config.toml
init_std_qkv = 0.0212
final_lr_fraction = 0.0
batch_tokens = 262144
Each number is 128 + 32 x the weight over its row's rms, rounded and kept within 0 to 255. Layers, rows and columns count from 0. Numbers have three digits each. The size before them is the row's rms in percent of the matrix's.

# layer 6 MLP up, 1024x256, rms 0.13, rows 409-508, columns 0-63
107:091131092140132198148146089121177155117122132112143132128167086118115107099117122149188096132171077104141122131142190111200084114091054157142099098137131104177047086118180103109065072135166089
096:111070206132102170167083131114119125135151136125152122125116134113154117085155130126091095149168225113099118106143153093113083117169122116110135085104137127181148113125130212180164113145142170
098:137128136132164155095163167168142152209081138140200128132087099115135131157065108103128092183161110115118150154136119110133171039105102133145080107150161137142125115095112129176161116099152159
092:142103154089117091193116119131133192165165149109132074119129126087106165112095141137186125159108135095110127137086126060124153101128163099115128181148081133141130065109147113131150120155142127
102:150134082158126160107122085139176196133105130122099139137139142147095150133184117060132139081167141132178133133135089095128068134151191173121121113126080136137115106142131075129099120146094142
100:100173086121170113134176091105188149076137066182157104115109172142110062160148058129118155112116132150115158116142107130083113071135167166153130186174130112066102075121160161096187168067177072
106:172085133136110142116123162160150139150167110139123163153105091109086143092066088168083157096141086136097089147126146124118139099102174120177128074107094127137134171136133103093114133123081132
107:060115132138115098132097113074152089141142179065155194066173155101168087153181118143067053141148106123109144158125169105136170106194097087146178128171112101104122107118097095142078095096166181
100:102098145078058142127103128145138043155153102124140143190139171129138126065210054123092171103127071104122123118151120142131091111111079076091124158163139173101155150196153196072149183104091168
100:115075091120115109125106130111126101155079164146122126124152126154211080136125167119157176076144180133153090136136157087143110181140095089159122157184135139109084076106141151157107193179119148
101:102112117152095170131102150131112099093172164131152123072158134082102073164126158110127155143156093145131122145117184088154192137160138132119129145174123088084131139107111164116189124089129201
099:156180138174130106184137122108180104139162125093054090149148136172115037150102126154098187143036121146095149138146159113101099114099083165146108142142138085098138113064170199059151130136157131
114:093127125101115117130113112085204131140096175180109141117103120162067129172204143107179119157116143124140160168113175132143172118069143053131166186142102158131127125146088102110180124134143103
098:134072127132164111162094132121184124164121130083158149124122083160173109095170111185156064069119138088120141102211100163114092121119165157055154165156153142157112102076136076139151152177136119
098:135144104134122136140094117177123166105139059138213114171109123093155176136141076152121171102149132148028128106179106187098182162140086142118177137191064113118135165138117150083122117118101105
105:208120097198137088142082118129112089167115182088107101166146132181137101135090136147121083113119120105125151150169141174101132109138160097112160167131091139117095172144129124152138135086131097
095:179144114138119172091163176120137183104109128151099150135099112141087100114127116127185089145118073104124102136122126157128102096144112079146080077137147146141107122119128177068123097130093131
094:150125158043162140165169121187140173106145116101128162110155143095171112166088166147145094171092095140096166160164114117103069065138110115159106121130142136139056082151100132143083152168149126
098:128146105125119149140123093124152119108149174141071097164156100074080112102110121103149138098112113109155138119106156172176156111087125139127171148122112103159128107135102192183192071082179117
105:148159128098104112152171126089193145080094100154197099186133136168131181121134150148101182122138155108138068096099139139129138142138126132099085115086148061113126098139171169122117175112107082
098:142065105195163155178100128091118133134133123116111118131125143136111168136144091106148165046131143121117108189188130085166130203171140137079141113134179124161147132111110131152134232108119156
103:062111092127159200125094122170139105135123186064192091111144097098129164149143131145106116119071105171108132168124144154138128069156152163098082064161090133142120080078150144136137086113112171
097:134112156124136142158077181165145115091118171111094156126134091195073086120206151081087082134123185121134148057172142105134140133168124085136120119135151116123094114118213114130189156128071152
102:182221120126081121140151135170087160159121142128091184169101122075115179147114110070110097154157135120095093084106107160111176099097107046156125167131100142147202158053142141115139155109190077
097:137106157135146167034143153132157123088080135117115109116114086144100164139113175123123063121171149178124147124152193162156101123133159071139178149138142142107152105107096161151139159156101144
102:149186123173106119120102099174202146136104087145171144132086117147139175068142139136119093153225093081115105179109120238156115165102153120112084091094110143093076154178119136156103126152117152
099:139141147173144121113179147145136192092157115104136135128163109148111066195092167147117111132145144100139070098175090118069154119162133168129176133169064162144169122115135150127075056132134124
103:144128130078156181146072116142085170147126131107195150087158114126078063154076140189053087084109100105142105189094160151136184144146127128132125142127091104163103124191134106158157179134148121
094:157182097149147222137116125139154152146153133168083126111109182106097140140106120184108088110172144143125140194159101089093158099155132140114117084156183093076096130145101169107159125115092124
092:144117133117160094061164154128080116137129120061104195152131115110122110118148066113135098108105122172148145067137116136083102122134149169122139128142108164112100104113158110161098173163112065
100:126147153109083163133195191127148079104133137122158124106100102153113148111173150115092177099179184125121126111152137110111191112120140120168175125166143174117094146131107107175064135141114106
093:080147136175189122124152136179154144095126135105157178124088117176099166170064101106111153175085118137091176120124116077192134149132167133112132148149154077131233130152129126118091201127125129
098:104104107121065114147105093178097144103088127130137135097126126084103017184100173118059168125125119142152102122139059113185143115157070167139183157112076097116133130135200104166205148144154136
100:166156112086145142143095124089140139191101143117120093079131111138141128151137111242145146134115127118177090129081096108083074138126132125106104119127150083137172092170083068111094117105112130
101:184166101151185137165104123149161124081135160094114152160129108130155146136127098076117109198151123138099186106161140070136136129072153109111171137103116097137098107183081160127111150096110127
093:085167172138141106111101063100144124198080122114138161140121106148104100141132097181133114156104113147193159182120133072185128165110155116115152168191159080108061086162160163085163149121130132
098:148105137070169119157164156146128137152106155110113110080137188159147124088110159054167164075113167135136125172136152087131126163195117170113159098109091125119157113157115142140101104110177142
096:086154107132074135175114128125120132136100107130075190105142150144133093100164085131145143129139154128146115168115149138126135124105105119127130130101172133125178129107149100160145073141174164
110:110137191118128159164141095111208130134102121108100150130109148129155163110122127155072089139155102139128138056154136105160133157155094148148157083108158118170152176119106151138148161110160161
096:107141140134172144092089143178105109077155172147103183067148140151116066134117122154133125087145098150106085163142093085095115131122122154144113087168158113068163137155127130108151171131097128
104:116125175131137131107109151117116144142176090119163098127112123153198146144176100108132108104129134117136146132160139178155166130118153132118084136129137158106177143133097130114094124109124128
111:116142117139119177099058191166065077180166142067138147182140072127128098115151145135068134114130062099153111116142176150056196108108161173139129066117114066161200131082093065126134128132138073
102:069164184132081141116169111147194137155098080168084139097118100141168111130127148160119138184182140135094126109142155076103065108148086169068075152152157101186076089115145167160141160123121095
093:156116134128106145122171072113132164118123150134108114138163131150071127109138110143079145134158106158172086129155065041112129131173156107111087196153101074143178098163130036055101153160099097
094:183078158138084163059106177099172182161179107192123156114160155136124132121137133170114104166066098091141106151130074164132147105172112198081068129137122155090150158137087135138114090124161132
115:099127097080096118172064097171109117156162119095071141106128053174125159048135144172169091127187183114199087096125093104126194120197154068087160152107159153090142142135170138129111190117112134
096:095103084087145141109131207126115157129171168142049132106161088142080124132111116113135134123179081105140117102161119142140108091122193124097104117112128145145207108137163122093104105143142097
097:140153125187168095143137099145098078093102144089131137114152156155154111095163098157088108161194146131114153184123106081117105122114101154187068167173167169161155101108125193196117170148126160
103:070146126114141175163151116185178086102132113069136159097111108169101157124095097131103095160092121136121136134146173089117162142111138155139093136133104088095190130082072079110150164189104128
112:114183116112061166142079123227144112115085142111153151110190150087131123186098134106112107086131155155138181139094099104100136174151131117126135145137090109147046076116195068102178135178121155
101:145137137093132148145174082126104113127237107118111138096066178100131077136111131150087101139123187149152082149104184106171139185119168099097132071149097116188186127165136053131086104103136075
104:178150097082075161172082061146125126106132115097120155103114134088115152106071103147164159100101144049096185106136130080093156135143115092141110148119151111143138129154131132157126175105142074
097:068104177133137143126137178150156140096103092089177116125088116102126064135108118149106167119094150111099153054159164109182120134116097162173166116151090179097161134119161158155170102132167148
098:143150164121082136096139138130113058124091134147123132159162143124088103116117154122058131101112158155060173157108084128106147140149156184136150093171063076104122155017179136140150179223114135
093:127085083111133128188093091155125089129103139138168137119096061156120154099135065107102128085107095140103152126144077147173129134110145100141147112191123142113148117149101110181094116119098118
104:137139134153102194191085074193080092137124120104114100180085160129130103086101108148104115131162182140140120155122085109133114103156081172162144098174136164147135141098171199070156150111070113
098:120157187117120162136183094113145086122077111112136136185144138135118139093145157224112115082151137140162114156117125095124133155147166078182154093131119101107114082171102129106138096201140133
096:085132150093098177189111094124113125187183133083158125185132087121093100138119092132119097142149148144123141113134074199179100122139141056159170120116063086089207080125126092157132101173140084
097:136112140049077170196141069155111067097110099140142162093127112146136081152134086148095122101126118142117161153119092105157121128161138086135187105139132107160126143099124181117123165120130155
097:166128162081152149106110165185107072075111174163166160162148094130097118131199102162091089143082155143123137098177173164132117136137123138119094124184140137159169087082100120097150149120121135
095:084140173186126152149176143146156164189126131158170115138163136100104137152110201162109120108153186086089119172161129089107120082127122077093154109136092174096092112151107156155157100126183093
099:147128151125104100160153131125131055085134156181120109018141159162130139093082164171116176158127126062197121101162104149134188154152126135143152118100097115157114077111132210111102119114172107
102:124086096151108119081119159177123149161104173138151204109189097182141073087145144133117163125112066097105103107154106146161117089164086189157106125125158105138136153127117168197157168140158104
106:110149152135118141125122117084119070128137149129132202085143077137099117108138133188062099075174125080088057198059083131144187104200171109100123111132091103093135201177150115154134158145158099
102:081120170138164133094137114111122150128116227190125133138103131101145075114164142167133141065173147146134101093141091187101106141127107081124031128151087144124102140156213152116177138123112149
100:123085108178122169158087101105182131138108139092133122147106161088152206191101131147121127121147160129134106088060092109068116228101061071154114143163119144156134117123042193090171082129087121
098:128186126106105125123160113100161111147150140070091118130142141077055114164136091116166159185145140093148127092171122064123151055144102165084155106084185188150111152140180133106138117109108122
099:110093127145185081194153123133137102145174129057118139160165145075113152156113109155124168128147101160136170191066165118108108061142131125106161062143072158142131128143143156166150166143113093
095:119125162139125124134095145119114191116140162134122167168121150116112119119130070163124077130198099119131082132114093188078149112115124149126155142155146127120107117148206187073110050093174090
102:070131091136189136135136153097134119121091169200103138167084163129127139111107140154153146102139163083115082141100123136154163112086104199105099156112161123149084126113147121132078125097145118
101:116143134157075206116136118153057099153142115130131106145121096170084181144149103127082171193149154123107110150056137137117058142145101184147137145144131153175140112088151121123115167144138157
094:106135089110098175072087143109137156126087150180132132105126042183163048179111122117096123113097116172168147131125087151113151108170112141116063135138169153094089103128187084116141179134115095
100:116089120108075119106160134159175158131124163178145087162138112104111165104107117132184111140137134137132137124117123148148186179129200119051132178113124092048084123117086207107119077123108100
105:139159086110165098132118087114111079122140141182156113126149086117080063115130097151099087163116131084166111125161143091122089163176113102161124103144105065141123102132095148106127148180110111
104:168154135123071166160140165128130190117110084216114124092158072101059101107139119085095123147137165124109166128092119162128127132099148160104143114150101146108090114102098126105100168063147212
106:115107100115162133195093110101062119111099169139097103104180115120108063140113155139143179118163157175090098112120154080056140145161160148123192115117154053111170076144138141143102143133100145
102:113136133152098179139058147190157107176121118195156153078088076095113096088147133170068138101122152130117153127108127046094150132116112091123165119160117136148130133096106170115111133136076174
096:120099114132119073115051074161107105107112148119089118120134096089105133115095160123143083147116141120094118124136119139124177103136096120120160122136091113113154162105125166116088135204052172
099:119171085140080154176112153161094111095105075087117122139139102154124125196121101150169142168139119115118121140114185158017104100128097118138102149115080112110135188165109162145132153148167114
100:058167134115119070080146137079140156100077100124124141113102123128143145155137093101114101126121193175121160135138158103086115091139151124153163129135178184172151125164139084142090167065151131
104:134198123104157179089135109133164135076117162121137136144070121101165089121090098098139200094125080198114111174135170205148098116168098137142103105100204229114113089102134175147096107140123129
098:116114135133114107144166152152118084101094156114119073117092096116176116152172123146050135157141144125075158128111103140132159217104184093143185107101124085137109099113228172130127221081107145
129:171178080154113106157126106070131078112122109122113152061109102111108136156105088114096145140129073116152084064086222126154141114114124121086163080117162145125083158166172153081160161150162133
100:075136152148132100113186086165139121175116061133104111125134101156094126178099112114173121110116116113108107087162124152121174045188179108100085062120153148147158123150129121113134049115190141
102:134109158155107197164101096098164082160147194111112159097129148075136164163083111161139141138152120077162094152110144113111121111181090160168094142073192185142108114115163153123152111115142122
106:119117129089144117141130119146171153141107075135121165071131112097128131101165100181134125120155142134139093099106100153161166184093076102156118148111134188127106125131131112154106076095099172
097:142170179186135152140212087168135144117149164086129088149151095174154176146154137154102116052138102107169090114135080085062135114137136103101098162174172142159210146109131162078103140112123201
096:141166091149168076145143127121115144136110186123136058174125103056152125144180148128126151165160122154154135124110150136128121124113095161072111121093066159165136099114207115082130181124125093
097:095131114133123090163121220132135171173130069143170139104153137133132110066156143160146108120141159110155139165142107070089080149117068090164137146152133133124101112092132176125139117143140200
094:076095103120122123117123105144163159146152130177105069101142082087131066142043111088104121113135138143161115082121113210125114162112121210113104171133107095116164152175152143069101162128124179
103:166118063115100111180124083134126131118081153142144126128036153199149091116077149101087163104144133123101140131091141114068117182117208149171145166172107151080178158124157170132147076134128126
098:091138170076110126159177164135117050124130104098130148185161096119140129120117160157095116163162101125154116116107111183072129105129119122134119100132182100167132094142142160148099166094079104
104:125130152128139117159128122146146183149118079168170136125117107148101123168167109118120181149147096123175108040121126075125092110193135124127082198120158153132125147085170150110104149151122092
107:182092146109112133194125124169119143052118094118184159083134108129128152113134130148141128129120117164080115105102119173139068064133093136113138123159103165137102134144186087084161079163124159
094:083103154157052118107143120127182127140145133120061131103162101146156082114055143197094069129124100138116139075053165127112107089138091080111133086148139094105169180100128085190110081164107080
097:125068132142113101109123155155123140157179128164129135112148153132142154137082138129161185133180134157096168084125100172125147138070142113109121129162110160161192175169119165151134181118133182
111:167059124127151122130152141162168128153112157114111171107086073088122078128122207134142163094133135155120132096153172125154138133123160163146072128167150121099114118125114083100171152160146212
096:159156094193104102129115120116135120192111149096114095131108147143122116128123149158094127157178119099142117166103075108149096127158105138101136116097136152128104160132149128076164161105097126
092:125099160153154098125106125172176110108079110153160060124108146127101090097138147157155135090079142126158140178104064136117198140213112112151137075194115082089179160128146105161139156082066156
105:093147126074128133166129096134130092122138062068161113137127121175073144138126142124096067122154125044116103158121205140115166141118115106116097093117124037117167105099085178095134094119136116